{
  "n_layer": 18,
  "d_model": 640,
  "n_head": 10,
  "n_kv_head": 5,
  "head_dim": 64,
  "d_mlp": 2560,
  "vocab_size": 50257,
  "activation": "squared_relu",
  "norm": "rmsnorm",
  "norm_place": "pre",
  "norm_eps": 1e-06,
  "positions": "rope",
  "rope_base": 1020.0,
  "rope_fraction": 0.5,
  "qk_norm": true,
  "attn_scale": 0.221,
  "bias": "none",
  "tie_embeddings": "early",
  "parallel_block": true,
  "extras": ["some layers without attention", "local attention windows", "shifted keys", "gated attention", "a norm on each head", "value embeddings", "hashed n-gram embeddings", "an embedding shortcut", "learned residual scales", "skips across layers", "capped logits"],
  "init": "uniform",
  "init_std_qkv": 0.0143,
  "init_std_o": 0.0,
  "init_std_up": 0.0143,
  "init_std_down": 0.0,
  "optimizer": "muon_variant",
  "lr": 0.0104,
  "lr_mult_down": 0.7,
  "lr_head": 0.0106,
  "warmup_steps": 0,
  "schedule": "wsd",
  "decay_fraction": 0.731,
  "decay_shape": "sqrt",
  "final_lr_fraction": 0.05,
  "batch_tokens": 65536,
  "seq_len": 2048,
  "doc_mask": true,
  "train_tokens": 898100000,
  "steps": 13704,
  "dataset": "wikipedia_en"
}
Each number is 500 + 25 x the weight over its row's rms, rounded and kept within 0 to 999. Layers, rows and columns count from 0. Numbers have three digits each. The size before them is the row's rms in percent of the matrix's.

# down: layer 10 MLP down (transposed), 2560x640, rms 0.0374, rows 2326-2368, columns 0-159
# up: layer 10 MLP up, 2560x640, rms 0.109, rows 2327-2368, columns 0-159
down2326 096:551516582512502570452473420549464477534510536472524530500492497473495493483496504481535521518481513513501525515492491506503495529493524498488511506484500499485485511474490506501489515535471444521466491511511511512518506508491520499445441536473490490484503516489499517531457448519488481487507500510475483457484521546468530502520516473550507485494466497519499495501493534502476500503474507548463441485435490497522513502508509510519463521511533489515475511507531560490499478448490514
up2327 096:492526498481440502487515517464490514471492525500493449505513534584500507524468480509471512474545530501475500494524508490492503492488549522487503496510502457467466505481540515507491499490465538501469489504494500497482500490438484470520532518491464500496454527487503501519553503524507494497514482513480443498493520500506542505478507479476533543533491492546489514529527510519490472464523488506511510512466489505510526512529497490492490474522525455523500540509503474483476562464491547
down2327 099:508509506479506468534481440479495529488501531494447512519519482537495494525548475509559502485540492473523528488459486489484487521495512506465484517466522519493509526518491505530478492521469536523456498532515491515498531536518531482521522518451454495479507487471484516488495469510513496512497468533533511522492527459507514530470503516539491486479514514521527507517524476531496513494472484495473492470484470501513534496490484493480456475499517542505478494526471483485462478487474494
up2328 102:499477507512519507497465516479501542496495463461495508511460484497558515496511541508551504516510512520477522519472516527516466485493494546489497507497496566474510526569483553520537539548515465503473481541493542501498541497504466530511541456490468565535514518471513526475495494503469534487440481487487484500502540477496496481480491466469497482493484469501489512486504509507480468499493548514461529459474519503460493476516545464494482534498535512501496480491485466490530532490509481
down2328 107:528492491526518498511479487524527482504503512531467555489540527520463536483500472508484509477497480483483511494503539541538491493476500496501516487456505556522527533521509441511529567489466469539486489466484517485513506455465505501479517501485472518446530550508473527479527474445493524512471501495503549505494524495501490516480520523532481467499505489489474529475461513481507500511475490509458511497476518481543487466508472447513469527507545477488501488510460515537458489459496488
up2329 097:473497482549483505500488512487559554518454504469500524457471510480479520482478526506527514459498475501524561497480537464516477499502505533525516464506504472507505463481489537519528518506522476500477512536464515488517495524517492443489495514466513504537510507474534507511474520480472509483519453496509474455495476539542497512516482526481489501489520496468500490506501549436492526514481491551532463522501497503432459469506453470509472550528462507521462539502518496476527481485499493
down2329 099:486466507460503498520556483536510488506472485534511486506506504505506507511519516488518526511520485497472518549536466480516521489530505533463504510510492511486570516473546528496544520523448549500491520497498460474482488477524460500520503493520557519470532482532507527481477495501541477487498473491511484472538487475544491524490530452491473490476497491483489510491457481513521506519491497498504469500483519521451498534492495477520508488491503483495500473528502484485468482475487513
up2330 097:565514542458522499480517495505509531499503521490520492489526489475458482471505499512468529472508484505523516491508483506490498476487506511524488504463466506497468502484493469492507487497472497522502514482517536505487508510509488464537520519490538526482538471468492478518471456503538508516525496496525496515532496516515517498529504492516489509488467480531489491520511499511510483516447463518506519477501482557461511495502477472481517442521442485444513450485472528467488499489504486
down2330 099:516457500473452539481497499449483528524464503528496497510514556490489485473509465515484451518447513466498499533513498492496492492474450519455524459471458517481483507463500505474463500489489495440512498504499534464543497467504515498490534485504431502508504446480501520491448500524491507501480459521523509516459523492535448494465455497514513519536526532544499506483523477517488526460506474551477475491548500527512459493532513500491483524506515468550530510458513508497491568478517511
up2331 105:471512492500496504485502495480471542520515478545484487568482471498465494479494554525540566505529476495498518484476513466473503519543484491509495490511507498528478534480483507469501502524526462498502527491459483533501546501473471542442546525491479526544477483510476537474452476492474494492481482550493509503498503519496498498478498490510508458496513487494471498512493477495459503525500491456480489483504536432477506489499465536483523483544488531512523514517483526501491563511463507
down2331 103:528512487523477539481511470486461487505526538470508546487505504490504471518546478504529516490515541521507506496506489519468462515560495456489507484464495448509495489496521490484528470501507473504478466490457538510576504541494482481522521488507486478506514580507508498509488479500528510489476485511495476470499513466517553524513525476472429525542541503472473480527498506508492462490480507520491453477474498511467483535497510463443457487504528500509505482515487460472501514526487510
up2332 108:495513558503505527479500510505540514500522513509525570485524516536495519486516481532483487523482486529508495462514502464519450508501473517511506510501484503517500534535514515498458504460529485516496481499496506509501446505561481478519482488462516538534512510496488503420502511482498469467501420484459531523519521489515522532534491477480486492498530505506461491504570532473524508472471531480508489476503504506493495469510514464489455484468493520536519489492536482531532523517512467
down2332 104:520514507490516488498496552468491495467427504476515504521497494493513479452561498470487536531484509503481516456498494462517482517506485474485524490488526502479489486470497447489450472548514520519511490509496527507511494518478507542492500472504477489512495495501506487454511489494483514544520480517517494526455498515492493487498507475469515536509511500518501502479546506471468462509511502489504484483504489443539483528491508535555474530484483492526465501526533507473524513507480480
up2333 111:490459484475506463484551496508509507547525507524448491475503531542501520458506497468520486502507471488528468529498503524456508488516469461474489526556498557469531500538505453499512513505461512518517509486499503475498520462513478484475518524486519492488487467476503500539470494522472492517487541493463503478491492515501485512530482511504510515509514503477504451508479469493493468456493489503527510510466511522523465498486533486466505538501477540492469488518470482527492470521491515
down2333 106:498497486521499498497545485492499480519520453495445503492483446475492509493499495469561456486533454511503517474473514487556510486463512513452490490509514436483470479507492488493502499497458485532513545493508554485500479490475548487454532492500506484555465526485468540504510483455488481519512539549483542499500532509478506492527525503512517487505467537455496488497513467498513501492457484504514494505501544524534485537474449482528476516552509507498530515469504477536519494512496493
up2334 101:484500526506523489470534474506480535515499495480443512505521503489483539508518508510456506496508519493480496495495523514489527496528508472514474490481486452526489578488526556487540535472515532499548506496490558522484478508453527511479544497516509502506510520504531503473520496526519447498505469535501443479508507492481491539527531477511505471426510474478480476513505477476537505525459474481528455506493473514482533506500459502476485477478479476460455509494523489538558487513510507
down2334 102:523484527479506487476553529472496509429534508543516535521528502491495489489522458494520540513475492455481480543515457501507498535516517528534507478471487504517509503509494495530503494499501543526506496520494481514472480519493478525485520522516493490473490525495506502532510470493508504539536519537571491459462478498497531528495515491514483496469508482503477461527503457485510480512500475485469475467527478519488504506491510495525513490496497497495497598529525495489502499515502493
up2335 104:476499529477512501490516454494490524501460530477502510472517511550463543518519474508521469459530504497497484540506507501515520475518508531521549493494516510462518523523487500513508497450486503532479535506430486467494535501562537464512513466543466501481506539527505468537495486512472513495491501506493521492504514454509484496530457467513506487485482502506497494481516520532462484529518496472492518465518491517496508508480531500528495509480518522488545455524481574484536467496477495
down2335 099:503483471483490504523554464514505489529468501488526517512492457476466495482535464468534507492539488540535467523506473493500480496513542509508559489489489512483511477548528455512487496486496491516539496511523478510527492496532505483544473473507482490453511518532486506499546505488508513500485511523491505492493529500503529533536513455550510523492506495519515511498566491513515508574477501491497489521517495485482487480476488523488505494488450512510533510558481508483499498516511508
up2336 113:439527450499497537503450478529509467495506523542539463523528496507517483505503437514455490498476535510506509488525514472528516529508531465525445530500436518537520487426523474473472488458527484476524496545503499512486523496477487482514516528507487501471448517505523477510534492478493529483501526546524521477468501467487481498516477483513483517525478480534499508485482458476458456440542512545519524499530515500512503542531512520500532475510482495478453455488508458533545496546515463
down2336 107:489473513475498518521502470528486497509546485504488492516500492538503495515488514525556480468501465469479482466512445484470536511488519494500513503475485507519520524537523470482453518500514471494495508494474482493470545476488451494497495485455498495542516510498490517519547454510479509527506520536532506457535520460467496455528465478525533490469525460524485505465455504497522507466518547487502502505459524506512467499452487465506499462503518470498450465504480538523505488508501509
up2337 111:507451494497511505460498490499487496538474502466507477520516533468491468484492488474509518492463508510500525475540484487461490491489506495483490455488511478511523533485539506532474521518504461505502479508509538508463531507529518459500491501504500489491495501549543525534529484504497454472489479491474486502505528498477512514501503486495523509479536482500494510509535509448530508504522496474460500461475479492503472499519498527482512515470484495483483461499494499486522516511476508
down2337 107:488453511482527523490494534509480503540449506509507543498468536488483498468492451482509482531474491523491518465536513482520491545475489503477528461477503455466497529523512480501526483510486529532521514510518516470489501427492521497504513536479505494505528482510499540535453485499462492507498487500483473546454532532506467522463469537482539477486505500493478494478521521489582440535506494507490455461470520466498479498505523469502521528522532503458479394490501493514475524501499493
up2338 092:522478452508517492522461545489471489543478497466472508502513508519497462463486521473478441498465535480534533463509516486454529515515512529479517486505507470484462483483512501514496514519478540480501526473528512524469527555476449491528481508494467541539499505534509483492498517512472493486531522476486449478556492547442468484514497459522508528530509496488511516457525487528495451506515526473488506496535539544462557499486505487454527535511466487471551529498512525507488477529459489
down2338 096:487476510504496526452511522521519531530461477481452470510525513484492472529472460490524486494503484482490500447503498494484519464490461493545503504479485486516499548477529529481525534511495484492503481507482481493543438456543482498469487522528510521497509565449529501470488521547545499535539502507500523472479526456440514490494516513529481481500483482504471498503502524488498507501499476497538480501502534472515531494510518509484505528518486525458540493486500471496439502517514567
up2339 092:518499504479491485525467505472500509515515479481506502529497502499546510497476486465533507486524498490546504461512492490454553468480467501489479467469490525503532493493453554508501527500499482500504483484524507538509476516475458524496512500537476484490521444466526481489513522438470481513481544495482490511491512567486483512503491476499476503473526486497514490529507513479498508495512490510487507497519486500520509488512477507540433516489487511508472461508539525487474472500479491
down2339 093:454533507503497531502501478502550533529499493556539521508513499512523540486495509515470494490503524468500472533507518494492446515512484470504481489505466469494514467515550502515494475556577499482437493505520450464488460492466506450480512516494494479526504472480524508530512503537492458475548490531461492547480505486509529512484509509498499463514510481470509482490466495530523518500511494547497536475492502496484538507525489501511527501476518528512516494476514479502519460515469529
up2340 100:471530504493539511529505539551491529480476499497500544528486504498479490499532543473545497500525490522565480514520496494506501495525501487501515492500516489510470476547482540498522507513518513509528519524493502506509525499485542549508515523465469534520487477509525478505524536546510504474471488500520451488556457499495515502470507509467480494520466514504526449480457509455515499519510505519533485523536467474492508487495496512539527479510538546501491502481495506536497483512501459
down2340 100:519494500504516477451471525508491470493524474494471497531473458520509474472503491517485495486480483513568484459454472505513506542485509482486523504535493532554482520515466509508476437534500516509507518519483517514494462499472442473563474547476511474513476447460484505489504492534504509471444449532466497499474524476499524512480485508516525458470528466509513531483502482486529477512529528505505484489465522514543486513513464488501513506489467494526494503476492483489512516470500474
up2341 099:518506507524481505540509485542475475475501528527491515490490526482529483467476465502522487450496472501500544493464534539494471489452494477466507530493502472453520522507455485478424487529424512502521539472488510457504500488561478546489499469502534514437445510555487514545480488536496480500520493523486502526492511440525510571548446508529523505483504576477521503501483455498523480426493504509518508500465494467525526502492492524514496478520522524513499516513522491435496504464507494
down2341 097:500501528493456473477507515481486475476467469516520500512503486485500556538503487484518518500541484488508498462512471522491502499450510495483512499523495428483501491549432472510489470466498497483496508511514522515511494528481479441475498510456441522510476488506499493511527513487502507504495463474515497470495495474503516532491531505482502516493478477465500496505437484491495502529476513461477490472425492518492511463496522508537490480530510492516521523494493494471481517551495484
up2342 096:504486427516474479506528486512527472515526526492470496494491487554490542493507470452504533482505476462529495528504474515492482495488499498501508502491492494498472484503505493494527545474478472520478483510541528492523500475520514480500445524506494482530517484469463494528481474526539524494532511482506502443486468529489474489504510492506514497437469510493532530526480527522492471493483502552519477527512530474476503488496511513505483483498491490465473514532482469501503514509542473
down2342 096:467505465504458502474510518481489491470486501488486479487555509526475484488518475533449498502516469489488489504486494541463452454529486519469476454499520551491487483509486486538520456516429521524457512543506530517431496475489490526513477541481448489524467531513498493493488476497463549555513480495494509520524533469517502485547481516447463549462545529480537512464530486426529475536506524504477536532500487504473529522442520523478496496511513507488475477490527470484442534493487524
up2343 104:496510548512473531506498542500487488519533502522522512523504499508492547492490445533506488505499501518546526548455501499537509481499499525499492532498510506499500519500506514522487467466555471483493472515504495468530512514494487473510479494487476539496502472517495476454522470504453508494513507518454521515521504470514492481468507490458475472529556517473530513512454498484491476447476513492459510479499493529495483486450517494482543495509463500532475493480494503530548498525453511
down2343 104:441504535426493461475522486479490501519481519492494517491507525531524509490520478526458515491461486512519509511500487506524510493508508543469472504495504503541557506535498547498503464531505532506501507503524492518528486525503462501477489500529490517467520512467549525487517482482489472511476486478471485569480511501504546518473523465498530478564520482456530509506489526512446504448484543531519508464492505476500468521490505506476472486520487498527495512469513518525560511487518537
up2344 100:526501507493490536505460477486453534557502473507489493493475470518492500518480466438463448493524520512487498575490502528563511524524521509516509529527505493499534490549549499514487501529552486475515439505488506475482478481512511489515509475464492502488490527476470493530500479476486509503472476505496495480477502507512552531496449502482451519502492527501518501490465520454500513488469529560495499507530481485505477491491521500525480484475487478552464493535494491524535532503447487
down2344 098:498531461562458488481518516561482470498528510506489555494447536494535516514522479490522447523490484474518488509462520505493501480473485503489469468473520537496494479515471523496567538512514479506487517493488482515509448495530488495467480485494508455462528510495511511511482500484487531510543492493498509482556510493497483502491493456488513503495491562464486512434509461505473488573488482487492535499513483502522511552496480521461465497502531521516487509512488498511455506475475513
up2345 096:498488498448495478456486455531492502500532536481530518520480489517515528482457480467481502513517499511496547569499537467505521487512481506518484529440545527500474569510526519513522459498483498493468532515534547522484486516521483525485466480518456496485529454493477497494500466534482532503522496504538519483532520468468524542456522518503502503502485511500518543510463507495476488539527541529521498523486485551467502517511525505462511481479497469507551508500499509497511476479487471
down2345 096:541508516498476479505517513507473472496454480510465540552500475524498553526465517515508470479509477465499494523479513506434494541503534516489521447506535498487517495532507464458513520565493473500466464495491504483506439481506500471513463514524513491527461491490546477504474482476502484504483455508517495528517482560476449465486472430529485457490506497500450504485516476472481503457516472515507498512468509495514448488533447488479481525489478453469516497515502502520498496530479511
up2346 096:479468493511473553476467484511492518493535523512491533527409534467489545452488520508555526507485456516461507506458466498522417485491496494481500452524506508510564518521516511495494499524510535485500512511507519498511487526516480483546491490485457498481499507482513501484470495476524494529466476496483458516510477529493521490538538508486557516483483491516469518519512512499510529538478521514472509479481521509469526505492510518489510467477524523519482479510455466502462546528492484
down2346 097:508488475546521514499514520523513488514506505507549532546483553474464489518488500488527518487480515521524507510485536472461485495522552555520505512469506461492506496504523476492523503482485495530475452508485490472561510513472499514482494544493480529485528531511438530443510523526522483520481536545524511536519495526500503521508459489542478525563511442509447497518450494473509490520504503516490504518516526506488484538504501498493488495509505476471512511503500454530496504549519512
up2347 097:528489472497525435486509529543469491588508514505502426518517499502525473515556501477542517507510493491547470516512489512551495510487521516495516504526504529493505505476505503484451489465511450509471519521525490477503517555469507472510499488552492489533486500452472527513540532479513484460481504533438549484513512534485517484484518518547545526560498460465502512522491492538504514489501488504435501498520490491499526500473526472475484489494521485532470489505497510452513497477467500
down2347 098:526520519478479498546538514514482471517513518512507483482483491522479478500481485553538521506499514532470500498461514469460528507462533531528503527510454527478492492448502455498485493474486483504512577466451511499475493500429500532554530525480466520473536526509491524504521544485530543520529508517517533487504519507477543528526489506489437482500492529493499502541495460526493515511497476505455485524548488480517472482530505534529481522451506513507461471504486438534527520539486477
up2348 104:543486469546501537506460496492500513453540517496505501550499518532484481541500505475514522447539481517469491502500519469541516522523486508472455547473507480500500505489495527457502535516491489476510497485464514505493490502519470457495471511492478532522487501499489481494555488501485539517517515513532535528509485482462476471508486506488492506443508498495475508546532504465502518497511546441508529468481509520498504533552509489487509505474477500525493485505506485450493496500466496
down2348 101:552520511512492473531458558508511538499490486477458469525497495469480479545492553499484517535546502449530477498517447476464502498565509542494494566475477518485518502533476452476480486503527513463500513442497535486518466491495534481542514494540531538504516483480463467468530472463491515484528506505511520496489507495513515475476494487471485520461522498509479509464503473475491474478528527491492526536529528494493502500525446528505506507500487494509497528507527479518431485485479494
up2349 106:512484515471528530476481452473483516513502492476517432506513508492527490534488464476499484527538495507490491502464506545502514505518466550491486460507510487497526477464492516471496520499500479490527493515489478494477476459534488476521517521544508506423473537526506501498466526533514491527524506491491516496499506505494480476542451515505447496493494477457520504488548486489498513479495494474513472480492538481558503460495502468459512491491472475511465536498504480507473504544479537
down2349 103:503450507500517484511450508480548519487515497518527475496518502508516508515463499469498468527553530509508490524538533453493488458507468494487519463508502500464511496506529523508496553456515499540496485493488472509496492510495466493475500462545501522514458470510508526516503473499514513507457507477541521514457464490517506479482542492497507476471516522467447487474487501498514521463475547514505498484490489557477498462441545502492515494482446525463450471484501482497505527546536493
up2350 107:504462468505534556533491489452527513514500510515481521509536525517432515499504494508555532521481521458525510487476476493530504498511529468522515509492512464505560454530461506549493482491507495485493479478476533466518520511532487430520494432513477464464468498483536498530495500485535561509460476532478521524495491488497554496485527471498492498495480497501485508466479488543470486510465510487530473508511532507527520483500521457517478494498480484497486456479487472487500530508492543
down2350 104:502479492474534526539546488513496465477454537490514542497491502497510541510539479505529520515517501501484470519507447526527517488505482513487522475490480505516491498511523521497523486502521530506509506501492499509492518545470517546444464501456511500510497554516509473502541495537537571482498476457493516512515502510571500510483476512489493516501521499498495526483499517513506495534506470497521499573495510486508508458515461550458512516457486492498528436495484494504516518480506473
up2351 095:546516516498503439489495480564455523495520545459505548499525535483489476490534462470517500507482522464469439499486524476489501481481509495499464509497472524496474502557544484506479526474512521495501514536511510516498514516481474538464518533423508515503505491494466468513493482480458548468473549455460486495487477506545540520484476497515483524486468467551467500522523455500549508520510492496486494491494480533537484532513474519461460487519510537478519481494555515495466493538458494
down2351 097:534481460489536502478497492466483518517468503548475514537546493487492523455494505487533445520453531490478486515477498472500526498511504525509457508495467489490496483498526497557533501504575493499500526525509510529492473499502540535493505520514551467529527492434526495487471486513501519525479498508491498435506485546513506527523497473493490518534511482490520494505539533512501511513472469502413526471506493526500512543506478507478503466520487495497469504510503517502500523489484511
up2352 101:476526498528487470520537541507540538476479504506506473494463480498490524505489478463503535502501569500497500511513476469503512489478511481475517482493489474515541545475475538507490501481447454488499487487514512465475455503492477481499526538485500481501449469506477475482517452553505444523515540483460492508502486551523499501488470523516505526481516513464478503537491502520480486500518502530501529455494486535451518533497486507504522464502494494489452475512479482522527487494506501
down2352 097:477497455474503501567466540515499504469533484475534515511492560445493485498559468507521521509455498472494496480487510527483492529534546492449493493562539469498464516550486467498491508450495495511530470541480446488494497526547512553454514483488503527507488486495491507500502508466545516494528489469506503503499511501475486522536493493510483523508524527506512488485509526508460496523537515507458486532526480464491509534447450519484502528499497483492495502516476504484460499473480451
up2353 100:493524508482439546457450492507544524443515543474511489515512508481510520451525478528488506435482531523502492499540495524492487475527554504526501517470468512526506485507496505537512493458466525525456465495511554459481476499503490478527488486469459484480540478490517469532474490493466510507486536504514488477483535513533489462500493511477507522481469465540514524519511494501466460501542500478528481556494517449524497479525523487561487489533448470476497490501498430526474456479469527
down2353 094:495508474484517442489527491576520481522548481483534475559431505517526556467504541459517505475501523483526494472507495524517489488505520476535511496528492500550499509526454484524503483498517476499491477515491488519504468493504502532513549477514512541499516494510487490491493427497515485535494510500530496505497510516518464460531521507523517499507460490529462536520520512504472498525491492492475498525499573488501549489518514488497486483486449503499463490495476472476486463534533546
up2354 090:557511504474500485533503493509524543542493551525522469475507564484497499479452511472506480436476469495492486534501473496496500543518481540511506518495488511489515492514479505470529512485461505484483498518454542494511414465473469502455542535528495494491490480500516509451499506487496468545479523520476483465487525473506466470510469533530493532454486523477503519537502508497498535518504461509518487494534487499484520465454501449498430485473518499492482451467508528491454533518431493
down2354 088:480537527501469505545505443497503470526518518490511498497539479542517457528482464468495491497523505511486477529482443550499534496525487525513520493514487508482530526510527516571512444521499499466551507481535477498521496488524511469484498467518448489497417459479481492454481516519524507482479512512529502545484493461470511505482531512501476495542550553502495449487485488467546500479477448500516534516478507510518514510513525506535509474482441509506498510495505508549509541491534491
up2355 104:474493510469495526509488531483493512454494518512497509469512477516499521473430514517517530499495519454542469501529522488542521516481556528506481484497540498488509488521525519490502489505525520487490458504519520477488509491486445517474505486504502482494544514515481488509475484492488488488459461465487488471468489517500506525539446519466475524491507507459511453505518527449497492502480516502510471440519502527510516519518490495518456564510471492501548520456528516477482466513515485
down2355 105:479509507508549500505476504515497506456494488526485493511494473502486473456487463469467509518472453499478502491462440490468501533564537530525487459491468516505478500561529483511512524505470500533511529497492451497534534457508513468493465506496518476475534504450483493511491478461515534529458447484513531447448478492516507495556515471481528491496560495481477505498526504512490483525500440473517494469504534535469436461447510512498523507500467484521484498472468454512494463516456515
up2356 094:533533493513491435531507447516534562547502470540494488510522491540499498498506515489534444508492486470496478506507491531505521543486480471514492516526509505522518476444511502453478551503481522515458523499542495499546476507482462463463489439468510484557462477497540498492507520486508505519485509487524477501510550476485501445487503504518521503490486504482512567505468506496500495487494532526480481534497473469491542472498498489484501507510521504458506496498493477511511551532480557
down2356 095:490550515484488525460476509463491493459533525487520452499516480490483529553523508492501534482462475490528437459478503465537505500552523487500555488475467511512489502495515460510502515483515527523500473488507472498476494486535482450507508512533470516540503522494511493494526483501473534510507512546488497515482485517498501511540519509516526479535508515504467516502518526513526462483511485484509522533541485486539479490503490458499510478529520533521461536444504523484514473506531498
up2357 117:475528498512486483517512499472521479477505440457478475530544503513482505509477494518499492526495469487512471500522528500505504502511492494460514539509542506467499416469480541510499497490464472470541516483509467482501471530521499469454523545539487489532518482490505493529480489540501505492485489495483501507483515520511495462514439448489530505531452459501498498542479458516544494500523543502456499475516505505501492507513473455456503475463506494493476482525502474503502507504479495
down2357 105:486513459534499489510501480485515516528549489456504522532538527493480538460462509496522510473513499500496495532470478521497455475502493459479539486487485517477508467565508526505463504459466482513481503522496500527472522564487534462472500486507485519455499521502525549506513511518531501520514526493478506506558514454517502499468493529501511452516545469515454515488488550498522523471524489489471506505550484504487495521490508489459483481495506514516461523540494484527558519467513500
up2358 098:490510532478534502536512532491500503493476510476503464483517493507508517477500536423526520516520449494527504480497483481527464497515493490486490491519499497491545477508500512500499473496508538454517481542495511506492475478489505498484515504531521498513520531497502510506532501505468523510517470528458469485518494537489473538492479516521511517490566505492496540503493513520494498469467529483511477492506496491487476507478492466478507484531463501493467523534470522464517499500512518
down2358 102:446462501493546518463530479484484577482463476506499534494498546470526501535516503514500496468496481515503502464501514493510545503503521501492512417504479516480487493495453502493506499512522513507483503476521487483482452502466466523468518523484488544516539489457516498479466477434515528485512553458516510493468447515489466540492492462510500498487501500486496495498484478470490498503504487521507499512502479467494524503471451505505552505509503467518521498499456518495476479439493477
up2359 101:496487510507487520509500452505469482520518532509514519518493525508496521529492556496524505505514544530523518538479517501528476500466519530484508506534527508519525527509527531471451456522502518482501553509482480508485531477518501529494462506518485500464519440487496494512512493508530458505463493455535502475483517505516485541534471492498483476518480491489456474501516544510512486478492497469527467516527503465495531499518488485452541529516539515499507465473448492526488528487507523
down2359 101:490502480505506502515497500507480492522504510533501513526520483472525470520464509524531496512506478513508477491496535507468514459511527508497454486471527518526524456474514510500506481523482563498490489473549450483495445498443517482494462481497513520482505520481526502461492467549491527520531455510519490463491487518486462494466559488455517497489463501489458563476478499499483505524462508536536490511477490478522489508490492532508520494484552528520520486510522520506547487516449497
up2360 104:517501471541524521520517536513488449477495528473475510542531483526476493495538509517496487501492502554506495488534484502498462469465487449499463498451526485515536506475503504530526450473522523534465442494525473510476523507506525481523529523498480522500515530477493518505523488526544489511446504513490460470533528492468512487512524438497495463529480498502479511492494493479469498528497514462520457472517512556490490519529465533556501515530502505487494480487504470497528525485471457
down2360 100:529505493483516517488493495502535448489529498496498484506486502484476485551512523479485518491454484501535457541517461508503466468516506509482526451518514510523530465502506499529512472505552541486488524480488509516499471511474509496506526543518513498466514462487499521467504477477533497469466541498508430509462506552465482512517512513505492504508476492488516494502504501505505520495526501513504453529517489492488491554539481462517521493544472486501556498449499473506505499505502453
up2361 112:459516477469522483521469518542529532486497547503493515504503549482524503482558521494457450525451478489511466468493533507516529505529466504470493506436525473540514448561505517552529522513481530466511469506523465479476516533502488513473484486464494521454543463450506485488538527474503497514501497529504571528520485479509490539504515470495496504479502503524503486491466485511489549494509484498523507508472476511526491537493478509499542479479441484505533471497556519494486500464488549
down2361 110:530532527508460524508524528492493511499513489509491509502536481513451509472483464483501492473488502530493508541492522470507484520456522482489500502460544502500498516510497496509514483519454497524523495439446490472508524535449483510487497449518511491483488513459485499488513484518507514525532501510536513471495493475499555473502505476479516499523421499482539472507470531510520466507465522527514504524445504503476527504475480489441562494464545532487486524500514467454481511488507489
up2362 096:536478540529473458448489553450513474455452536479475534515496509499458487507483512475521489524563487479534452470489501523446549490468497485506474545511500490529481508531466474545503493483547513526508495498505519481462487511518531456498479503503486530492536489527481498488506486494525498485474458511523505525515481487507514476504478458474503523507539519523516502559447490488487499501496523551467519520493487514529511571475484498486482497465455484500509496512485484538528476503485522
down2362 095:495458520541450500507445471503531480502500472478495515514494472501468481490530513519499479490483474493503516488507500499545452483515507462472536473502465499527493508522494488535499514547510493501467501499489509482482508456518476501462495528512534462522477526483485464494468456508484497543493479500509518534538491557501510499472495518475509484494532503532516482469472507521500480507480483518470491483545524505500466475490510525504459498590514504487456521461470531477472484541486495
up2363 098:496478554488517482504534490493512523525533506500559505429488532533461503486557525468489466536488496513512491508497491524478493489516531494475505489524516507501442465495494487528492537466474512558557499535469532450489506527508572498514497551516535547477506497506498488507510507501514499487504504513523497515494468493514442506515477463479485516496482489526530514465505509503509478485506492502502458516480493470463491500476510460460531478465497480481530499495486507497478497514531520
down2363 092:501491468508504491520502463450529489507538461492476545501516476515543483480531468493494469476474497485523525508470491489545490489516553541529469519517527458524531499485489485522488544519487513537498501464505489493450468457480429502527497543541482513482486474483507512494502486495460517499562465501479510519500539500498478512506543461519508458551483488445511501520482500483514511510521501498512492514503477539486485533556536581476516511467479493522489519479526514478457515512452477
up2364 096:492514481483490477524470489523504488514531466538493501504512518545503525540521533501493517492501523496506502497460511504483500516482540499482548502470515478522430497457461498525456517474490487539502541517473496508536514476499534473523533445544514497525491474496491518457520480522495487484483505474497512505484510493508489513524519476499508504476525541481491480512515504501520506455546492522480479495447488519449525481509494481520551507505504503565472527510486511477474479506484525
down2364 099:476475485496509468506472526533505502503470498550503500487493493473558464510537476496521485523553465471507457489493505465518506504575474486534526479452510497513473497496487511485507545524506526471508517463477502481547528500468530492541493483521505507522514493531501483444476526498542487499482492495558527488487531491481476510536509504506490471489440495480465485509513474528478511541530518515502478560503510480527498489468450526470560462542509501528524527503485529476462513485498505
up2365 107:522464488464510542494521517456482490509469548512484506487535447517521470486540494539470454516505485465533502539489511472542505526542512465434513544511502521527477519511539486522516534506524463507473447517506556484501493464497510488488504518479458473482489489519508463461482521510498499486461497487529540482496464491497506506520524538489526502494503454535494501471482469525469499513546498513482504490473539500519495508475531515480517468481483532514498454472513458493496492519506519
down2365 105:504473506517484496534516537461502472529512486501482498572510512533503520461502519516493499496501519474473483516467533524518487490518523493525470475532477529519554517514521477497524506519497471478461515539523552512508510473449478495456499498512475510466487505499521451536496484467458508476484531474518472464530499567503472497508536450506471500488504479487446530527476518506484477473526468491505546528490524482519502551539487497483475487516511464521489485459504496466487500485525475
up2366 100:500479477489485487485530473509486482538529540497493481515510504489503477458550504523519497546493528502505501515489459538537520480481513488480523472501528528483528472506527551508544476492505506517501478490525500497480513455496499477517501465480472527474464460534559506426451489512505480518523477492526528505511495519525441484513534535541510520516506497519514485456510526490571529496540568493483516483489451497475521498483503480463502525457500534510517554526535514528486467486519438
down2366 097:488515482464483477498523489493521471491511498476499519503528521519530540453539499509474441485486485528553505490519487522493465472478508527499554500538493488491538468505530548517497452569513497523520477475483548489508515503496507499479488491484452488491473468501490504476492503459522451489496504478459520479515498511486488525475519471517469509516490508560474505572518477501521460488495498527504544515473484476520487544533489487470486502496538440488493540495542453484465496526484474
up2367 108:460529476517493493506493472550493502479488501504532487498504446538532495501528523505555484492534499509470559478510499488519470497486495520512514498509477461504493472503492545502477511471510491474498538523484518474474492521518505478460497487505472522481503475492487497507515454493494508524497499528506485528446509518527545512497470518510492477466486496501516496523518455499461497508515475468511517462538506548573501463494510495523477505565507540523471468561469510495514510518484502
down2367 114:495505434487513466516501535525483522495452509512512514520488485464476487475525505512531515495484491455471510539463516485474483445508514480501478483513469454510468525534503486518477520484521541494495505534483488467490515498536493513506525503534519512507491492473493482492516448494487497490530482515478517437482522504499508489469508516511490528491487505496522469492512495544493507488504486497500532497504509525526501484499468491462497513503479518517399508542465503511525500478533517
up2368 097:479504467550504513479491512530528515516474512527506490487504538517468514515546518458529495525498485464503525510498509490524473526505514468506541501586522497491484524438501504469452503478508512488528467542492486526498445517467507444483451497490497520504500533478530504489514510498513486535524488513498430468468518499503519480460483499480545476505532524504478494477493527511540521519498493528508535486524476535521490502483508483475497528461522500480493505508534485485489504523493499
down2368 098:514497470528468511526487509487459461541498508495506490466528499444500485435536454485486451479525458508492524542491428482483455509502486475436544539508535503474492512451503527505507491462527470536541534533469519529502494447493529476527482514471495467495494472474490501488505484491487511486530534513503496476500543539513475457516486455482478493548503512497499495495497470491505487530494491517501470516513510481473491518491533490519517493517535476467491496493485505460499492495506494